From a checkpoint of a small transformer trained on Wikipedia: 10 layers.
Each number is 500 + 25 x the weight over the matrix's rms, rounded and kept within 0 to 999. Layers, rows and columns count from 0. Numbers have three digits each.

# layer 5 attention value, 640x640, rms 0.0436, rows 0-333, columns 160-199
525487470534514522478493513492512536549505524448506519505536526517537516475523537507523499492503493516538476505498486497
474439500480482527598488541517484504503511543524511473491476509482516484458490477467498509515469530518489453450517521505
454438472509469535490503507524493463500542521489487474493498489473468516462505514474525448502505471504494485525525478513
504472522494516507500474477502484426487483476496527496557490507495482487531508485543507509454495559501535498453473495486
543544519472479511530521496568488473522501474485506514507446513472514517499520497513500468497481552523512509497513469508
540489522524530512530518493498486524512544530468480483485514488463523453448491492506480480507481473488497512529490480514
530483488510491429511485493447452534446554492485458457524505529495443439512503455509469481541490482481473495514461498508
503494515497543508509465525531531490474509509509474541489531503497499488505484536516466484502529448459478490485537543524
478512544514478528489497497470467527496519514491485539508517480538492497516537507487500545478515453613525527479517535420
492520520493502492492549542531488490529549476542509510434467492475468525476498497488540488470474491517501485486493489510
546488517486479585498520481458461484503482527506472485515565525470465492480481446499498474522502521487514535445506516523
523537492523479529495533484490496531556432531516524495528470464494481470478478511492509494506484536499456494530518514469
478514506515498514546480461512517557500532492530455556501559502472491482500499504486592433542497508490483508529483567478
502489551482455512503486475530526458495501486528461509492474495471537496526516527539478434477492499460460443525513486531
493505465463501470523544513501433508535477465460521497509482476513511498504463458526488505525521517510488528445504488544
481527535466502519498492467513443520519496484490533512460522485504507472518478453464475529464520501519523548512526496488
529512459456552493522499487521493530484507516495493518476507502527515485496475516489511503474512510445490559535530518478
522454505510493476452494516474533512457461481513505533498469509505462519481478497512502432486485509526529513490493518494
529514479450514508460489517506506504508518491544487513442493520501428521446467499472509497502486505524498570463457497456
447478471502522470507510485475521476519513492512481483517455469517534470532474499469452500562505551484571462486468494494
507511530552487507467465560520524500490494466553540471476542522510495482452444512500482455551499503488504533499565497472
491479521482501508538524512545476534476460488481519499507510488522512504445500478548457468465510487497517511504460463457
497518537548518551522469482512470536477469496515533481480482521480558507510488463506449509474498499497510523546508493551
511522508494533526506472529439493505469522491501494500483532452544518509491487558568529503503455534436477468479485527528
521467493476512518499472529489470513484542507455440432527504543536513485476496517469540505480495509495485493445475496478
497542501476531519503470506505549471518538487500487472468530430470497516507436554485525471497473474521475506492462488450
538467505492498468528519480503505453566516479484498533486487556514512517455485499495469523605499534477477475512471528513
512547492501499498531527469464453528527520527502493501498488492494475468491470487501464520517492526503483517471501476541
485516529437488504548452506479541521479543549573511503528494468495515520474508486543544497526515494445500477520520467503
498491493491465510518501467549547497493495521490501515535507537506478499533517482483500551463486510498464538487502467453
518515539462504496509483513491469467455510490515554500532513492497454513503492496496488489495490495517468527528447456498
489489468461468491497539485453484503500513490472482497490491521520479500507536453493481484497489505501498490445475505497
537508482524481559530519524522487481511484516491491489505447468536503491473480484491468526480515516526519533502524534488
478481471517501466492504492493547497496482489512508504516432506483467481504501490519441532512494505503523505542557525532
482526515488512516450567482491557524532488494508498544464529452485489495499519538532462518465518478489490476470529489509
487509466520548475515473510486459565467520467483517460510458492453506483502505521461505533479518483506483487513514480489
501501494437500520506522481481493490510510468528513529525502500496524528531529488532527519504517435533409481511498472528
501490455488505513516477507542476539526480495539505511519435506519520490492485453480478572499515474538472516571463521509
506501491484519500514528475496518520511502535508508469511509480481538504541535476505493527487504471534492497486508482485
451489504434490498457494544487492585458530479491502503461568528482546486512489530465508464458509486541471530495521479485
507441487453507480513484486490487453544492517475490499500495472480495511567529526519497527474508469521485480521512476489
540456487515511502492526526518487538495485570481505495491499510544501539537476489497500470508503513518512491523508504532
533502440521493493553485521498506501469467474437507518470547502499463453480499460503501492504524547509499469483512455506
497522532491562497501490516489558475510531531483483476503523500467512575502478453504521549480531511502469533527503489493
496458468472474493503480479480485481492490491504519481479484501520557493424469511542500536513545522471536497491508511470
495497502560509512491517538500519508465498522500512524482496506488465447394515496433533460537501411472467472504474472482
541516513500478474464512495506523527484512505480514536532555474493521473468528507564485487509479466531505503524520493524
522499488553527469501513488482504505445490553499510497493504479506512484526538451474481512464481475545462495565449469506
487484497482534482513513473515479529498439443492474496501491517504502528484475567507515509539489540517475494504508537487
501526465486473504517463460467443500509499571478475472512435484495496482457500481447509530480527498565527529498444478535
549528469485496506525484470543480517534483500515515488529466507468488495469501511494493522469528497477504571501537546517
497468469533567441507513544488501493485487521462501492496482526480510522507485527513493448471490479512478517466522534503
459566500452513470496518487504507467521442492463534498512498492504522476506544485506556517500515504492473528482515535503
490522473499526512444511489458504533492467498473492475525482489505494478520536524523469496476460537482503542492537485504
493573473537489459469539472580513515515489536480490530520526439460455476508499492500521519490484534498503537467516494474
486506497499515508531463494474517516495438538461534530448508493504486507535490455460542476506489550433516513457499457449
477472533493508485532547527470527477503498526470500505526489487485510467518564494529532458537486446496514453510472538461
519469498480498556490460494504496482489454543464481524455519482567520509562489476504504468525537472471514526502459473484
523496483503495513433486527467482498507534493573492495480469566510526450501484471512488453570506451502526456529514508517
487513489487487496509514451463515561530496482529501490544559509492455497514479504463467504550497485510479463456548502502
472495513461493470520492503528458487502489549505552517461465524522511530549466492474512491493520466531524463506473482558
488470562499507497510470536480527481494477504484537479465492509467503530502538490501489470524485486516542537495499490466
451514477488538503475501526489556550496494548464514482511464492555507467501490498452505466486497494493522508498506505484
493531523475476509471533503478491478497460475487462501475490517542512515516507496511505549509486483517470503525531505463
496497504513494492543491514474523529547479548510508528523512535475491503511469530503497493523530452531516487496514502478
516531517500488454494496481466536522436530540533525564505449464504495486525512533476505469526538511478519506510453479488
499441517496475481512502528510521522479525469495520498469504534543557535496456546515528475493502549467469492494535497500
521513490469440506510513496535510483513506504527515499491499508440493471502539494456513441512529485505527501537463473487
512513531522496516502486496482498454474484432527484531494488475530480503493493460500532544494472504550537497502480480494
474483456557505464509482494500469541508513463492506555492467526479536543474483499511492456513514526372511502454524488471
496533469505492467486512460525481450471508550464476479529473530526499515525504477489542473499436454457453520497469557484
510507546475514565516503481499483506468528513455487524531507471520487526502527510527499536468507506512506537464484478467
475520495456517471543511521497488509497494573549473520506564501535477541523500452455473421513495511486463490476488518503
501556489486484557527508530544511534490465507499535487486525540499477526519520439486535449456490487446448547486529441448
535514514483572493519445510501521522519555472519519529500480495452515475509506514494535458496511498526535478523518504433
502496477513493484479497455438535504511518451563471507519506438534542495469502539494507459532474512471517512469461485558
472515497496512493523546496526455478514518531459493494538565498486489498491538500536482514514535521485478468473505440490
526501463466459453519512466518518556535457515507506517489547508479501471471483460480502517511478515484525520510478548545
504464543509443540525496512519477529445519453522498533560525468510518534506505501500520467495525491468496442489495503522
498538461514491492483562454490510457506472473505489505482538535466452538448479563515475504477531537559504489541466557511
481502523510500529489474464445498508485515511491537503495444479488462474495517492490532466481487480456518509532500552503
512547531478538472496523460514510496530472529512471428547497502476509482532477438511541499495479478485488492497464492509
479454475436507502510503475457512472501503498490506495486450502487499440485452509517503498538480420493468527528507520490
524479498557474553542481511478471482512526515508438508507483501470509420523462483461512511515443482493504494521516472518
439488481479457528576530471506502503517495481468538514480460502491493448521463513520486540513520494466521509510549493472
496500469487516426562508548488473472464509544531508483484511484518524539521481488508509487507468522465513495485495500527
476532531438516571509531468529540471508481499459487467460485473522503528505479485521484498538471536493510567520549526527
490489475463469500510485541492499584528496471518449485482467498536515488470499534497498483497515521468516493485521531476
561495528460503497481518512524478490493515520480450493486488534482464503473465471503442506453499474569544460516562494507
524482501540511508450485527549505498458504470537459493528516503509516533465513559497513456487459481494449502475509519514
482528520510525513508523557501493484457524504492471492490483521433526478447519586507489500462493478515516455526505489459
543511532478492552471458512486465497456513495514502513470473518506546536524498514505514527534504497501489469526520534560
536509486514493512450472505506468477471485467490463518506501557546484482509502510507531489508517489461508503474524549506
534494500529519552487515523462486447512535509515502466513462482488523451465555499514470468461502465540505494532464503483
510505556518492477514537493501491505500479525443464504467586488501519472447505524479513575490523524474508465471469500494
505471494548517450515510471492490532531508519486496487504429496482484501492505548456506475507528510484481519506461505501
501472511487506495480514503578503501500534524449540498495471504483457493480459520469529556522483506472523576544462510474
509509505461518479559506499483498490511512497458519494525533476532551518534477451516516528460549524497509517532499488474
469499510513505510514496528516438517529481523518458528470486522523490483474506468485521507480497488490552530502499493502
496539500568499459485518522505484498512453519511445480488531437514488522491516502504491527522510514474519475544510478510
529553482539482561559520482514534509531496520485557544500549491485460529505511513498522477500476432503509485468495438534
482477466518475472474484489528476542513473469504536518466522546478561521489522493460496466518485512516510515497472493502
527536487492523493477487516463499505475535555561480446490493520492487517493482507533495481466528478500496514516520497499
501451507525484510512480520481467475511482544514492488499472531506531501455517502506545496477480479479479511497494482530
485501483419465514482535535466476505524488541527464507515547483505495436497498537507506457498528474467514481422484510486
496552466519509493503529550551445469464493479503509530538472476494499459496462494505477529478462508590491510487484517496
519540520489445496497504485521492487521512540518492526482516484511499500479401480512528495497528544502508526483517539484
498470511483518526501490491510458470493482505455497536506476513491506457525495498515492516497505475561488514533514527494
567513490505476472477467458466478496495449519504510513498508508512490505555492448433550558538525493493472504496483503528
484475483533502498424497502490523545468512551469486485548506503492510510497506491506513527461464481443518495516494439505
538485496481525531520514545578478509500524541485500518481490537450508499466542538457529520521526473449510499530450528502
498519476525503525471462513467507445495502559484475510516491478509495532466495554466505472545517451473517504504514523480
533524470499506464488513505514511470477530477529463494535535478502571494514498528467518465510507519518495475488485544545
497542523470500505512535477520473446453533536483447506524487473487462508516571540510497484458514487535475497525511496500
473485506509531508455533537517504507498496496530523480522462479514512525487484457472501485492526543526485515516462473513
487468486491485499525468442521519492476465479489501492474493480475502491500481505474540489551478502486460498533481458544
507509508482511487475530505501466488502497507442514506473546557495513538476502534496481522482551506590492538546470489447
472508511495554504549501511508509430465536461467480502538460485502467553454516518546440502516513486505516457478508509481
493503533531497468538493467461515520498503477509489485544483517468472509553505496478451463493472477498503483501497490495
529451472505505456533487546428474485511547504482489477510485489512469501504511505463489499512502508536472476528433506489
493463502491491526505480524563478536480503463415537503531486555447488471450513500545469510449520534523520527525542526458
573537488505481437517500460519514542495474532467488534495505532463528527515496487512519491511521455447487468493484519538
497537518498533535521529537515498513515486499538492494531494483471497459476483539478539519522471482498477499470513509514
508543491486516488505510526463444495505487486428540458477492528499511493439466486488473534511476514479485544556508502508
525472488517494568470481547509464512453515539569473496489468468516525495468486490488450507477483518509475559515523545475
499478537508488464513491510484513482485513536502492511486499512493487501517489513531556498537502511500471505513473547520
537468488540483511490501532521503447505532472485505513505515481470536516533451493538488474572498470477487451507475514501
501529468472495494516480469548438514514495483543482537517536503487516517559502502517508487472513499499524456522518542505
516520525523541525479534545479464533433549536531497499492512509506498501479493467519464466554536505495551554488524481455
519479441472520516496494514490519500444496493475518488530481519504483512542493512482504522553488507521486484508516502524
484478472509501498459471479507484458524528502508462557493538476477476413484480461532450521512468492482477500538515508472
477528552529510441536472485451492492458518515544523443489524523542523504529521518500561447522511530490507503520519473509
506561537502471501505494517533522506505467498520528483494489555483494519524524474459529467562484490503517498494511468474
514519532524503440490480538489498506505510512550527470502538509511516533516517463518498471486445460496484494518517506527
539514479515465550448487502524448494476474504535505463502519470520509593493503485480524520474534496504532499509469509518
496482481526513521476454505504524474533486501482524523512501498510490450541478499497484502525528487451539505521499548515
498437479453523475477496493510490489537509487455476525517512540459465510502504482494467546521499524480490463540516506482
513542487493516535533536485487470478478534514481465490481486518489506527496510521541445512543475501472496496484497531470
481465527513530533474569490504472510541471507538481514470564480554462472493498518504516527573481497462523557500519483537
546509536455544471563556489462549530492535456461443492503513489505497499486483474483495547514513548452485487501478545456
486552484496483515484484482496465461504511528489488511493460462490492516540477509484422487535483515498464555528508489525
501492481458421481535501526466534496458489528515547529506504518504505508522493496558456475515521521517511486519495539475
509476503447532507561488512488474505504470504507504502535526492472504512502484491514492501503500527499514477467455535498
491521450474480523506522478554515479500497467459469504532435493447492572509471526529509504470517509527475476519500483528
481484498476483498489457491494533479522499489532503552488515476519512527506466445489477509527497475498520469521524483494
483495513533486566444513547505452516521522472505480527505481495490517525452472522537483545523510553513510520497503504529
512447491451497507483483526520558485507495517514539461486495464462485488456503490518491525476512496542515527526494547516
502495496490481540494492518526555508523490530542506526485512467464502495481504552506499530499478511511449468440477482506
500492461535512476525458518487484480517503502504466476515535509528490442515501522515500546495460516553478469506495487514
522500509512516425447472512455497461541500466537514542480453528454526468523534542458539494440497479503411532444506536511
504474485495526456527501478487511492475515518519535514467525501500501502464491508540458530499498547531505460432466520480
499466428480500513522515487506537505550536492498553526462507483482509539536516499485464524535517488534514535481551575449
519504549560523531486465521438494528526534451547489499521475491547477515492494481487508468515500515477455509510535561556
528501507483488468458490537476526490550488528504495499536518482501473425529507503472516509479530518525529491478490479513
495514460549473533480530497511498452525483506500523536515521484469488506521511496539531454462544535502456456507541500539
504485495482463434513447488492519456521475499481548520498493482511502472527550529506542475522478493487482517574491483491
532537453486457491537460479435483500448480519476539463493482440503489477507533511489523506501472490452504512496471520513
502548485469485489472480487450473450538478561534469507501440501481520524482514503489497491525470490458469491498449516505
495509482477550536518479471453498468485505477468505521484475481504478543516501538520536541485481522511485477430527485470
530485494508497479553506536512463501501484477498467491516528458459516547496488525492520504526528526516471480465485507490
465513526499479472526504455492532497489517443462522522509530506560501516474499507540517515498460502512528554514518504465
491498477485521501498450479477502464470549518497508485461486530502520490449473494478532481526487502489543512510533476531
521487472545520467495492501507517530539562517470492508484474541526482498549516459534485510518458453486497521496487453435
514472573524486477495515438469473523439471475497513455512495522506519508537498488432504525547505512462443505542515552521
456526497477440499528475478492502487477483495510500536485522471512502527543558488480578475479470487499532532515513477502
472478507514519524482490499516514486484535532487498457460525510489513469447467476542479489487467483526493508508491504501
529536485462490536526445492528514498537547473497496535477511474514513546465516463493468464480516510520518459523489529507
548518479474508489495386500496511449466516511517532544481504548508517488508496534456508550489478471505555510525533474532
490494531519476504457492490537497480479498500531473470544511512513477563520489497473538461516548460539538518516501519510
447504480465489483480577457500520475491531516502495528471506515488485516481503471515534487536495535522491484451460524468
512506542542520496498562439493457532478487479503533520504489468507540537458499491497504505500505489476529479517478477502
496527516530534491465467488476494510501473468515453523487503494496481414524513455524509504462480512484526546496498502503
521512505467543482525484495477506496447484516519506510512554520511529528550505541505510456471447514483551488529526513513
502530459497517522517529498498484466482486508502482507504526485529500469535502516525494524526492489503486476477468513547
450499479518468473535507483468550551481512502490516477511497534490526447486538444472479477502491455516524504480509499427
489487547535511528469476479492462455498487509497455543530510533503492481503509480515511474449499506510580476487488551519
501484506544520506482506505518493475512517521522498470491490483506575479466494486525467521538533504481491489458451523506
479518510473500527502524485497496497505557492448475501507511492512519531493516453470462516508489505503557469462465486524
536543471523499542475509513469475506508501489508498495529511465503529551485516542503498490492473480497534492505428533454
445512537466509476499546450522493495482513475486525512541514502469494532519496525488506496530512483520555496497507496510
476515507524509524476471517529466499494543531472486428497471474511477500480515517540512493489461522534542499485452549522
509532494491514529484434541464446531512496524507519438453499516517492513542498539481453496498546532506476497509491478501
525512509461497528502476509469517515462501506526502503479485528519487505510440504454516471465542512462454524435486488482
504536484542533496498452494519495527540469526477517510529468478492475532480485516490491480542490537479478531514505487531
508491544525489484537493525491473503495503511469492517459528520494465525496490468500489496489500507492525454503530530504
536468520532480471518505512509499526504490486531496494516479498515532542504493485458464494505509514541505526478475497484
501513500466520515513583546516510459475485510526563502507465482492512517497534486465485520497531515500470460492487479476
502499434524514565531492542525464536533472497453502426493441519487515563461534467488499492507466540519562487530499504526
454498438503481489494449531514460510494476462513546503510492492497533482513490525479504536436493477500493439514462454482
510521508521497538522494504506501491502519483490493501528559493470554494472490488460504492437521518514505469467488479501
497529519495521508502444500472491503484516519468562513525545520478487522469447532478503490502495494465572489531443493508
465511509458499491547545482552516507502514496548575534528461461480514512496478491546476498481517511506518456487500521509
495487475533484490480492484493474487498528441489489528509477495495502479542512520503510537468469462522470531486521491520
521559489450430519451493487523541441521468518444476483577555512540547502518507552562519488517513516481514517462495498489
506446521519522488515506519477452533467458510511501479523526565521503467499514478498487479529423493498492539458488517506
511468518440465498497505498557499462436493520506516484528493522514492486501513480543457506488537482487493529553481504540
546504508475442489458513527548442493472493507485522493480494507479484512503477468535447500518498497486508506498446506492
531526498525486480474458519482524548481499495492475530507524481526494524509532514495506528494495521521511496489501516477
502537521476494473505482521419502541503539492507415450479483525523528533523542515454550486477530469516541482489477408508
474484434534482568501469441486493479523484491501543505512536523494522510539519543443480526506478490500509481466514480497
530477541500476503513469490474541448485489486431497470482478462518504486491501463457528503545467494487502534520495461492
505490519490486531460528551505505463492500509504502488539494583557514488481496508552504503519444520499472505492522500498
544498551554472493493488497492507457450509535473550516505498504499481499514502512509471505491423523474474490468452527495
485542533533519494512550524480496470556496535513495434531469478462521505421464494480507528516475554530471501457467472524
508534468512474533522464504467482453493539525460530484487513488478510479509430509477498500593501457506538501528479462440
549504520510519513525469503550486491531496473474459506528517501540468554541526541469518518496503466532502509507490492517
534513493475531498553506505470542485486500552486508489444500490528517487503491477453514496479484489532503484478448535497
515539522515522538522471492535480515510499485499437513475484486499459525482525497506501497485494478474447489492529511495
446530557497514518501488481493528519488502529531493486549527457531535490516483508548494478530528482503478520494521491530
490465485524525478559488511485529459506503504461538480489515550525470543489542536536526504544541529595513517502477536488
510536463428527477568500514458488501510514491472533522526506507463523526470462466535480512484509548495532489540530539465
481490487493497492527550521522505494499536482480528495506525536505466511473479498537501515545525506522518466510504524488
532472464473473516556570544522491501518491420524513523514469490545491526491511500524520544471493509543468467513496523495
501535506494454451497497509496505495460499453486572507520487552501516497546484530495466514511484427492494523473535470471
487554518541475475473517491517488464536472463493549487528548488476457503543504481514515497518511511520495516448502496458
485510442502508532503492495568505474560482497480546556501493475560457481529494503510478508505517532525530493468502477521
550540503497511509538481499540538465553476515497547532512505500508525560539471567521497485442509477488457474485515510519
438492502517513530484487556509478505493476501477489461476524475455538542498492526477469482507523510557484501515475491483
482493502464551522570465542446456507514527542509507484502535494506489553454556490473497517443504498443513526463466506497
500476508529525505516532481513480487530511505508547497511532472495515500487506517451463459505537505559468494513419475486
508498484538465493499484462485545479457463469445523447464481501506490497513489511472499519449521463494549494464472475467
521473482596516495520520481500481539507536506514482549522494502548514516463478501501510494475456566474479460489469484505
492444519494484457488496503518515515455542496503492469523482545496474532496488471485507472478524493469504550506547497482
524549522529490512505525483483516464511516483504446542475467423506491510509508522446549483489463534484492482457483488531
463515495525487517506504543489529476504488540566487510537519498469481458483527486502452510513474543512472501537499518478
532560514497492493498521477524503497458505533502489446486507516523492494470470477474523502566542489488515507530535495530
539438516488501547468517530534506486498485495523487473506504454460515489467449479514494553501538514539470528573549516441
498482491496500548504486457493526541552486548547537472513499505516487524531493509497455491462478481513492500526472504470
491523502466516475529512455509501545524468487509495491488560539518482465550507517534479483512473483521498497508483532499
513457522520530498483475488470471514499536509481477492449511482553500545504498500496504487542480513512528524549492499490
509461500487534459552515500503518450510539546512470513480493590458514470498502499524483510500486519531481513484524528497
497479566501522555457472475547548523531480467483528431485456458492499476505505485467520512489494474493522496469539495503
498451498469530502533543497476526520492539521501491550521529517455495545449550539480485488499518492506438479442492490500
482466426535550499485522525493504521543501498474506466466547545491475504526486542462468531529558513468508521498456497458
482496520514524525525509524530574494514492475536496525447498472516600507483506467494493472509535528488471514542529486527
459496509484508465469490487535506515526489478490494472533481539500506520515509428458510498494542426457506508508524427479
508494557491499509492535487522479556469482505532461499474513464498512493429506491497500525519509520497495532497501501574
494572434494480508507515472480488512525532516505454480501492508515519474484534482528486547518543493547563550455513540467
471547462483523448502530496491534473486514485524443491470427476505500455504521486472515431504522482486493521445458495512
505508533525509517522496513457530528526513535489424522527508478564521501518493459484523536497482556521505488473407538530
507539474478495551498575475490476488485506497507514453454465461479540511442484523474485484531508471496527535475556504545
495543465507529517492505567514456495477390505478453544458499496464483442470491521493529483541506492473501488546499497499
494498533560516498505525538458527510515452472494479494502509472487487529532511494491518520509480518491519489474476542492
504495484515530489553508526481502503538488551528509511510506471539498469513502493552497485504493496473506554516509522471
458518473475486523479515490494529524476504485519496543480483476494489495466514537490507515544532518512469454512518484477
492517523531510498483517499481504534479505505479544496502494442492550561475478498522495493527494483505427489472534501526
472515526512474506522508526511516454495492473435546485482524515532514516466467477497518469522504462517524478449518458534
519461462537460517502469457528530515454514483502510511508503496563522494502516520502481480494490559502450487538540474492
454529521500487475522511513512572485523510527490515509543496456485550454536509483482464483506557483539513517444522509511
498454505520489463513510517510464513467501499453463484488514504496488520458486511478467491566526535480456523508473488513
523489448496536472492461568473502561516449466534515479581452469515468520494497543493498486512511492500476452509458502494
509535497514513492508450510477528498502471498510500519487512519481470499495461480475508484500483492472504452492541485507
507507515489486446432558450479493501500491508502491513476442485443495519528466424532473480521545524524515479517542500526
524514510520468510544480451477495552516485521516523530522498489529556458477503458491510518513500514487516503508492484523
494489454502487519502509491507486513474518528490508534505519488454479507495470559523464505510560495531477497484497481470
528487528467466513465509522483534463526521498540500525469526478509486499503532496546526478537546505508471541528493498508
554529491480508473538516505496484502464515487519507479524524520537463482527536497504486503442440503535495475456494507496
516508508501454496486509454492472444476501540508491459501500508501462498469558496448511480504492527489487487471512498518
485518523488458488513487505510501491535520504473485523503493487487504503506537504491481543500538491448548483455466517478
542487479468493503505503480534482528483526488494528474495505499487529473526525499518467510495503498489502491470534502480
463512490482498507504485504511484495492492500524495490544501490506513485476519484493471481501469515480495519499523473512
519539503487529486511548490494533550512498458521489497509485517479528525499485529545536504529558534519527528478526491463
486505498513468450517520520550457484490482480496510466478496456503494511515530531488519492547539488498494492531537507488
543522488525529537473485516524504519513499491485482493518465479511500513509472509474458502495512508546521507502458508506
468496496509487480487511501465500481482492468492466525531483484508494534444464486541501521508513479528492493521489488506
493526498503513500536528504500517510501466502481501517497486475478509492503486528472487518502509497506502510491497516518
504531485479500535497503544497522465496563496534538534500473505475481490503505534506516486500499478517485512476475513534
477532524500508474485523471485541489475512478510497512499493503493491511502503507523502525507479528512497520502485495488
512484490507489509523494507476516519504475503504490512478524471493507528499473500505478490499530512521504518505483535476
503466474516494482516480523522502490515525533476509505521496500469513480529529512495524509494496499466488516473487492500
536500479498534482479484485502477482477527483515512485485463479511500465449506502503492503483459511496541504493503549512
497537504461500468468494505521504529525504491496482510547491504482502498509516473505523510532543476517507544498500508500
510479527489515521525483498537474476519495488483468501477484509509467492456502480529506480509506476485472497500478499513
503480512494496521485485530533501503491492538531485511552497525516456501498521529521498516528504520512512505496516554522
510480485501469526487528509509491492535502531507499511518481495528530499515524519527493492517489509492503530490541473515
519532498478495487482497543501524483478491496474512507498517533481463492485533506511506464469515520457512481504526504505
514498505534507478516502487490457512519526480525503514518503526515537502511504512521495514506510505522502522489474495489
483535516477526502515476472473477495517500458495475516482504479500489495516517501495492518511531488531513495495520486506
492505532503508475511524480504491485497496481481493501502516523507494463501510463495503473489511518516511520477532478497
487478508493512460464529517504535501538546519487499443533493517505492483497496505510517505508502523518506467481511493473
502535483494503474480488513494497511514522508499525518513536496476477501468522534487488492492525492518496517469491526512
451537495492499476492531531491487539505509479484519499483523483520495494515489529485513507484519509501510478487511538523
484525462509447528496493506481496475482498518497510475504502462503516538491466491467485526514492488495526495506476479461
508459457516495534476538501536481485536479491483493497490500481520486475521536506477497459501490475492492508516481514513
503514495509532476515524501472462459538499474490508535486513485480480493490506477492498511496467510488482499470484547497
465491485513519488539485469478503503481505520471471527497513513493497498498523501459515491467490512515499513526491505514
500506497518492523524525520478459493524523511492526516521512523509480506463498522483546501486538489520521531517559486499
511538485509480500508522519499522492515507497494511508517488497481490502507489497547522528496509480502533474500513496467
484496537485530482470515502489483484475500504505497526519536512478488503518513508530506517474509443503500494472538511512
557555491538493486493513490480492509497463500512534519527491509475493509495511508509517511514518543504514491505535464515
486520476488485509486484480498519519483501529545481516503506475488500460488499514525514510544510545537523507495500502516
494509506487469552485506484512501488521524519524515536466510503513490463490438471508463515491507467517514479509488516531
473531482480488502491542503505492468491507495486511482513461494520492500530499504486453489540495496502512508545476524542
487513490496494473501510522464488483496517487476501531474492510503519554521489506515499482516500535529502490536512521492
508508504490502480506511456497454493508512505511495499509494482500499500483496492481485477497498483465462512545534487473
472477517514465481515503506490482496485530456492499498486483469518502511486488519464503485489484497516481458501480507473
480520492474481491468504512496486512500517539535501499536507479508503531518518522526466490492518481492470472496513497512
497515479458502457492492485500505538508511529562508488510503505500489478486489501477474526502501514463509479497500485509
534458476524494487525483490479465489506516507500476512549473520536508525522496525501493486514474521488506479538475476492
488468520517500484516513505501498487504523499534524465517511505529496486509496507496489476472498470494538490534477458509
509452492513496475485483472493464493540500504498522485517498495513473531488479564507470497498517471513520527461462517521
482507508499477480495497514515507538501453488460497469468510486484497503495515524490503479452490509493503509511542527492
476463524502488493508483508497475448512515479522502501512516471506481458499488466472505480471501513505529480504505468531
504544498485506498507503474504501487491530493490523525493516539495473473501498505502478512510462495467527477470511484517
507499486490496488476515510481482477501476525476498494479475537501483505525473524526513482517487493522528503502530497514
509480485528508490472464479498504468532494450494483515453492465516491516513492533491501479481489492498511515481489533503
507451489491535497476491509494507511520490507501500501490513484509513495510538479494490496494505517482495489510507510495
470497501489522497515510513525516472488510506467510509499509510469478526513497488482481543504493486496552519475489488491
495477503474480515536496542523503519441501496516509499515501527471499500506503493463483493478505496493535512541482504494
524514482518500513504491512515495511506455504468503496524525529502470527515493526518515490494476481484483516505557480485
452467500478523504490516491535490481455498480504511504488494529502499543500499507471491523513493506484511461514501455487
517516479492512462498492492505507517502496507535501496497470470487517483544519477489514474471430499491572529514528539505
478556501496469514496473564498489505520496567496531479537477496557469456490499474492495515499535520529527499482534474480
496513478513460472491525502518521466526514520487503463543475506470497527491494517519507535520505504487486513506506488492
516491543508505486477444513492478500504513497497509484487486504520474482443484506491471531504502484506503512504547528513
488479501484505476472473492513490505505458476485501508494526493527494544567480476500457490520477507507514505543504501492
477493504529474463463513506514511520482479490493513513492544496491485503491527521496521514497504484510476496512490504511
499500465494506489518469499516506523502482493485478509473499523508479462501498537485470497500498468503476488532517506509
535494447513489527512513501513483490507511511513500473510485487496521494501506505512485509497513478520488495488520500481
507554506518500485532508525509489530524498468482509502479491494526482489463532494459517499512490508480502509493529491522
509486498514511571488505471456522490500504539495497534451496469486495501502505511511525500557506488505530478493533478517
459478499487499487478492484509496497471488489529493500488475461521477511501508463483540507492475528510533512529503519461
491471509500528503459510480489507490469467485509492503524497517490489481498498466529496510474497524497535509480519506523
471531503517459524530473545503518454472530504516468490516521510526541484488502502525485490503483480511474490492478520491
462485499524464486450494515526507498516537457485512509504507547498492496510476472495497477502524488488532505486492478537
529474496499524505492505480524503464471497479516537532500508489510541507539567500475452490533498496461454490488480505488
526519508496518521520518475511496524508490523491498505508514494484509475485507495506484485513499505489496513508473448523
528448505487497521492507502485486526510517529542487479500504497481493481458484515453486456498481488502504514455490494505
521534508477499509489509464526505510529481465483502514499487493480478544482468538547454502495503513487498494501481473473
495495533517482516507490463511502504460511529490480526530477526473482467505505481509517464504472487523518490523528475484
532518516480488523456461492503488494516502513494496523513496487525534454499483477507536487528525512533491482479497458493
498510479476511491520551499519460483483497500518473498519487500496531493504482492486473498494507480471474525534513536528
464522515499490532508518498505501499479477494498501505477507494501504526507492495523511473513507475521500509521503528528
518504494489520506501491477529511501477479492519452495488481502487488503511515480465479464526494509463518488494483507475